python train.py --n_layer=12 --n_head=3 --norm="rmsnorm" --norm_eps=1e-06 --parallel_block=false --init_std_o=0.011 --init_std_up=0.0541 --beta1=0.9 --lr_head=0.00597 --decay_shape="linear" --batch_tokens=16384 --seq_len=256 --doc_mask=false --steps=11933
Each number is 128 + 24 x the weight over its row's rms, rounded and kept within 0 to 255. Layers, rows and columns count from 0. The size above them is the row's rms in percent of the matrix's.

# layer 4 MLP down (transposed), 768x192, rms 0.0909, rows 397-428, columns 144-191
size [106  98  90  99  89 109 100 103  96 109 103 107 102  98 102  92  94 104 101  98  99  95  94 112 106 104 107 109  95  95 112 106]
[[ 99 136 134  80 181 112 112 157 122 129 127 163 117 146 146 103 165 122 102 113 134 124 126 134 123 141 106  82 121 102 128 128  92 152 162  98 127 168 138 112 110 136 115 143 102 165  93 107]
 [117 113 130 118 177 124 108 144 121 114 107  84 126  99 139 137  70 144 167 131 104 101 148 161 153 123 133 130 168 143 115 146 127 131 159 136 135 131  92 112 114 151 151 135  90 161 133 126]
 [153 147 101 155 112 152 163 106 120 123  82 131  89 121 117 129 100 109 139 141  99 123 108 160 137 164 142 116 113 167 115 131 161 120 125 139  76 119 139 129 175 143 156 185  99 152 168 120]
 [120 123 144 127 135 127 133 107 126 158 149 148 149 150 163 151 102 102 145 134 157 156 110 128 141 108 142  84 109 144 102 166 116 104 141 142 101 114 153 122 136  89 137 139  87 113 122 105]
 [125  99  95 119 121 124  95 122 128 132 161 111 137 150 177 151 154 138 134 143 123 131 163 123 112 129 130 164 100 148 123  88 107 140 113 135 142 154  95 183 143 107 105 151  88 166  92 152]
 [127  97 132 140 121 100 147 105 160 156 160 130 138 112 121 111  94 128 224 143 128 137 103 105 132 116 135 120 126 133 120 163  84  79  94 136 105  90 132 123 113  82 164 126 159  91 115 112]
 [130 148 131 164 133 180 129 132 130 133  98 166 171 154 154 116 142 128 185 136 169 156 139 134  87 152 133 104 134 137 121 174 136 126 133 110  82  86 144 181  94 128 133 119 151 138  97 105]
 [115 156 107 128 141 125 121 115 114 114 102 100 139 113 159 128  81 177 131 170 148 117 152 140  92 131 124  95 116 103 119 104 153 103 107 138 111 131 105 146 111 146 103 165 150  79 138 128]
 [ 91 107 118 148 120 143 108  97 117 113  74 157 130 104 141 111 125  96 118 161  88 125 129 157 110 112 113  95 116 130  90 133 120  99 127 113 146 134 105 169 138 175 133 170 134 109 153 136]
 [113 134  83  62 141 194 104 139 113 156 150 128 118 136 166 120  91 133 129 135 130  84 126 144 124 160 108 123 139 115 109 183  86 116 122 159 137 104 144 110 102 121 109  73 128 147 108 135]
 [130 117 124 145 145 120 165  99 148 149 150 132 144 116 138 151 122  88 123 168 135 145 136 135 137  94 117 127 173 131 132 116 149 128 151 101 170  91 145 172  83 157 136 167  95 118  88 114]
 [113  69 167 198 115  84 160 127 145 118 141 116  86 186 132  97 146 121 121 156 135 110 186  86 113 179 116  95 125 149 167  89 142 120 152  99 141 126 128 100 132 153 133  97 119 109 171 136]
 [122 141 165 175 154 119 103 133 119 137 160 115 126 153 148 127 153 145 168 161 105 118 119 145 109 139 105 163 175 126  85  86 122 131 156 110  96 131 127 160 103 146 114 150 132 104 121 120]
 [ 93 108 117 151 132  93  92 144 158 120 106 151 160 146 111  95  89 139 117 146 167 113 110 149 129 158  90  93 110 143 164 100 119 153 141 157 123  81 120 169 154 142 133 111 124 171 140  77]
 [122 118 124 102  95 122  92 126 126 148 123 134 144 104 145 113  94 140 103 129 106  96 130 146 142 151 152 103 143 129 101  98 162 152  61 142 165 128 135 173 144 145 101 130 138 118  97 121]
 [ 80 147  94 140 160 161 138 106 147 153  99 104 137 134 127 132 148  57 150 104 130 110 101 136  81 115 152 146 102  97 125  95 126 136 130 161 162 116 115 143 148 137 151 134 116 152 133 120]
 [137 150 135 124 157 132 162 137  99 123 136 146 159 154 101 119 142  89 130 154 149 154 117 142 107 128 113 127  91 156 108 101 118 132 142 103 141 138 141 167 108 151 136 123 142  90 141 124]
 [117 128 125 162 158 132  94 107 146 131 150  97 133 122 164 117 125 144 132 113 107 133 109 146 103 117 116  99 128 110 161 200 144 127 115 132 123 128  98 140 146 123 127 157 164  62 114 121]
 [132 157 124 123 134 108 120 126  89 127 158  99 130 120 106 137  98 142 158  92 131 137  96 109 144 149 133 157 138 132 113 102 151 139 190 146 108 106 128 134 127 111 133 113 137 110 151 131]
 [112  68 148 133 124 116 126 142 175 157 117  98 124 131 149  96 108 121 149  99 121 118 108 154 165 168 106 140 137 133 167 158 140 129 138 132 107 160 152 131  82 142 126 161 169  93 144  69]
 [113 134 152 139 110 137  93 140 135  95 141 137  61 160 184 108 129 134 141 148 106  85 130  98 143 112 136 123  95 116  99  70 137 106 146  97  97 160 135 164 145 175 132 111 151 104 104 140]
 [124 121 103 113 151 125 126  65 174 132 118 115 156 142 109  98 100 163 141 146 130 164 139 132 139 134 131 122 153  91 143 117 129 139 144 132 121 141 106 152 106 148 125 122 115 179 108 128]
 [123 120 133 145 125 152  95 147 119 101 122 159 150 127 119 138 143 125 124 116 154 103 154 136 111 108 160 132 140 173 144 133 107 173 197 132 150 129 114 123 116 128 154 107 135  85 116  87]
 [108 103 105 154 104 119 139 107 143 110 178 105 148 108 119  98 155 109 167 132 132 128 101  93 130 121 133  80 138  82 132  85  99 149 142 167  89 110 106 114 124 130 125  99 136 138 133 105]
 [129 118 102 113 120  97 168 164 170 113 116 143 120  90 145 122 151 116 136 127  99 125 128 161 133 149 134 139 146 144 155 103 149 144 146 105 120 146 131 171 108 166 126 116 116 132 138 114]
 [130 129 124 151  98 122 113 119 135 126 101 128 104 122 146 174 140 178 135  93 179 168 150 127  68 124 128 118 108 153 181 131 104  86 128 116 106 138 117 124  97 109 168 126 103 155 183 137]
 [139 177 143 135 103 125 102 111  97 108 135 176 114 127 134 121 113  79 118 101 130 126 179 184  77 141  85 112 106 135 125 134 182 148 145 174 110 133 127 157 114 168 116 167 134 103 141 105]
 [120 151 142 139  97 118 101 149 126 146 134 141  75 114 146 118 160 121 118 101 138 101 147 102 171 110 134 179 138  97  98 138 145 161 159 139 141 156 141 104 133 138  85 112 119 120 152 177]
 [114 126 122 126  93 124 103 131  95 117  90 134 110 123 110 101 139 136 103 118 110 113 146 111 138  89 153 118 123 180 169 147 124 140 141 148 117 126 132 128 130 130 159 136 122 124 150 131]
 [151  92 140 129 101 133 111 180  95 135 134 115 140 181 127 135  78 150 112  92 124 114 139 127 148 173 113 118 111 121 104 142 125 118 136 116 130 116 103  76 141 118 104 126 110 133 171 148]
 [140 130 112 101 120 102 153 148 167 140 129  94 134 148 120 142 106 157 139 139 129 133 174 144  95 141 126 142 118 123 140 149 112 147 143  82 156  85 118 129 147 132 153 100  99 182 111 144]
 [117  63 111 173 126 144 131 119 107 129 146 130 153 141 116  61  88 151 130 133 155 122 137 126 107 130 206 130 109  97 148  95 140 158 100 101 145 125 135 150 153 146 132 139 117 103 154 140]]
# layer 4 MLP up, 768x192, rms 0.184, rows 398-429, columns 144-191
size [ 97 102  90  97  93 102 105 101 101 104 106 103  97  97  97 100 105 101  98 104  95  95 101  97 100  97 105  91  95 112  98 110]
[[105 134 160 170 106  96 128 150 152 124 153 126 118 121  88 128 109 102 145 148 122 144 116 145 113  96 134 134 104  50 116  87  71 116  92 158 125 170 134 149 115 103 104  41 123 125  82  96]
 [167 112 115  95 116 119 107  92 119 137  81 125 118  92  98 127 132 108  73 117  95 142 139 156 139 160 111 155 157 116 108 132 141 101 148 104 112  97 149  98 150 173 121 144 151  92 151 126]
 [115 134 148 138 133 156 151 135 169 122 123 139 148 138  94 136 138 154 148 122 118 131 127 123 160 127 121 121 172 176 129 159 108 151 132 146 124 145 145 115 141 144 158 100 141 160 145  64]
 [165 142 159 119 149 174 139 147 145 157  83 131 148 145 119 100 128 122 103  86 102 103 134  97 148 157 111 138 130  95 162 104 127 146 126 117 157 150  79 140 147 131  74 112 117  92 144 170]
 [151 128  94 115 153 107 137 100 157 144 103 132 130 103  99 137 142  89 122 152 119 157 113 132 129 144 118 107 162 118 194 107 150 143 136 153 105 104 180 139 107 129 175 114 121 128  62 135]
 [162 100 124 115 143 130 167 127 154 140 131 136 158 122 129 105 140 105 143 180 169 157 132 158 122 174  93 139 144 109  94  91 164 137 123 132 149 118  62 155 158 143  74 176 123 128 126 116]
 [109 126 138  99 104 140 170 137  98 126  90 135 139 144 126 115  85 121 145 166 114 115 137  56 178 143 146 150 123 127 100 125 115 108 104 122 113 155 126 183 132 113 128 115 126 109 135 156]
 [107 103 123 158 130 129 137  99 126 143 101  86 125 139 147 149 137 113 157 161  90 146  95 112 150 141 112 151  72 127 158 113 117  82 147 122 119 149 111 102 127  71  92 103 158  67 125 120]
 [135 122 144 152 138 165 115 112 166 152 109  89 139 135 100 108 126 126 115 137 124  97 143  65 167 155 124 128 111 113 130 131 117 132 120 123 114 131 148  99 118 136  58  95 130 126 117 122]
 [140  88 125 111 132  80 145 137 144  89 121 130 150 109  97 116 134 155 175 108 137 134 141 133 168 128 123 106 158 108 106 135 156 131 117  98 136 163 125 113 152 141  95  71  64 161 122 127]
 [153 130  87 124 132 186  71 162 106 128 113 120 135  81  86 100 125 156 111 151 127 137 126 130 172 189 100 120 125 127 152 143  95 115 126 175 123 159 131 108 124  81 134 176 121 153 152 163]
 [101 135 154 145 124 101 128 138 159 114 168  83 143 128 144 137 134 121 126 138 128 126  88 132 141 160 117  80 165 113 117  99 110 128 114  99 118 141  96 152 127 136 134 140 126 125 143 111]
 [113 127 106 126 149 114 114 153 143 110 129  94 145 140 146 131 135 143 108 137 167 119  93 115 120 126 114 138 167 114 151  90 183 120 121 131 139  94  99 138 141 101 116  67 155 133 143 131]
 [162 128 104  82 116 154 120  70 123 109 188  99 124 143  88 153 150 131 106 126 133 124 100 130 120 109 176 156 128 108  75 126 119 137 102  97 133  65 123 116 111 106 162 137 101 100 153 116]
 [133 147 149 204 137 103 146 116 154 157  86 113 167 136 160 127 112 141 138 120 121 132 140 161 186  86 144 140 140 130 119 107  95 143  86 145 133 152 137 224 112 100  92  89 137  96 133 145]
 [128 111 112 119 144 146 127 153 163  82 114 138 127 153 119 120 109 146 133 170 138 146 159 118 119 155 118 148 126  86 113 102 115 138 141 106  63 163 138 132 163 103 103 154 126 129 141 108]
 [124 123  79 123 121  98 150  74 135 138 114 129 138 145 148  99  97 133 144 137  80 106 149 194  90 123 124 137 157  88  98  99 155 156 154 171 141  97 138 135 136 127 115 154 127 103 133 115]
 [145 104 107 144 156 109 120 118 143 106  99  88 129 107 188 101  89 130 101 129 145 126 115 134 137 100  95 138 164 159 149  86 147  91 144  82 128  93 110 130 118  80 117 116 139  93 116  91]
 [122 162 183 131 126  92 127 122 122 130 142 134 137 101 183 158 170 103 145  83 112 122 129 109  99 157  98 133 145 106 128 126 102  96  85 118 118 123 117 117 121 126  96 111 117 102 150 119]
 [123 129 125 180 108 108 121  96 131 153 196 115 168 141  98 133 123 140  92 127 169 136 112 158 120  94 104 143 127 134  91  92 120  98 155  87 142  94 141 151 159 141  99 110 145 120 173 125]
 [114 133 106 139 112 135 152 138 146 123 135 123 125 114 128 179 132 173 127 147 129 108 131 171  89  68 140  92 120 111 113 163 120  78  87  65 144 149 155 166 182 116 118 154 122 120 152 104]
 [104 125 170  76 142  85 117  97 129 120 147 112 134 116  85 141 110 137 151 139 144 159 109 146  94 104 135 118  94 139 124 122  94 130 126  69 129 108 141  94 135 116 174 149 147 160 136 163]
 [ 77 156 117 167 133 125 130 135 113  97 126 186 151 123 179 133  81  81 142 119  97 129 115 137  74  99 112 117 122 143  75 128 159 100 174 120  86 120 103 142  87  94 144 114 119 158 134 144]
 [128 111 146  99 133 142 117 122 140 107 121 118 142 111 135 140 100 132 139 127 130 146 140  89 130 165 113 112 104 110 166 140 144  92 111  85 153 101 105 117 150 141 100 162 132 128  87 117]
 [142 155 117 188 130  88 106 112 139 147 112 110 122 146 134 113  99 136 128 143 172 120 101 108 124 120 148 138 160 154 164 150  70 118  90 123 180 184 133 150 125 127 128 101 154 126 148 136]
 [151 169 168 134 132 131 114 154 144  69 150 129  68 128 117  96  78  90 104  94 115 130 133 168 150 150  82 168 112 116 111 127 107 140 147 134 131 123 148 118 150 132 130 139 137 126 107 163]
 [120 137 126 140 109 112 148 133  97 119  92 169 141 129 139  98 210 159 122 151 102 143 168 137 111 134 150 172 141 117  99 147 132 139 153 162 198 133 138 145  91 132 144 136 110  93 136 140]
 [163 129 107 123 126 131 129 122 119 172 151 127 117 167 137  79 135  97 124 135 140 102  71 120 135 157 111 141 140 118 135 134 129 137  96 151 139 141 107 113 150  92 147 124 115 102 103 132]
 [139 127 151 146 120  59 151 125 110 116 109 150 114 129  86  89 152  45 112 112 141 125 177 117 122 109 128 161 134 138 117  77 144 134 159 124 103 133 126 145 131 118 145 114 117 113 108 164]
 [150 134 144 138 121 124 126 168 155 120 154 144 129 108 110 136 125  92 120 137  91 134 128 106 108 101 108 153 117 103 125 119 156 174 133 130 134 143 112 134 160 187 111 119 118 120  83  88]
 [139 105 120 167 105 115 128 116 131 138 157 110 124  99 134 119 127 143 138 107 128 133 140 131 146  88 112 105 125 164 154 113  98 113 120 140 117  71 112  88 155 120 105  84 157 141 153 103]
 [192 141 129 135 129 124 124 110 150 124 127 124 101 134  89 147 153 120 120 172 135 162 130 148 154 173 114 125 138 105 144 141 120 139  95 126 115 120 156 140 157 136  88  70  72 117 158 182]]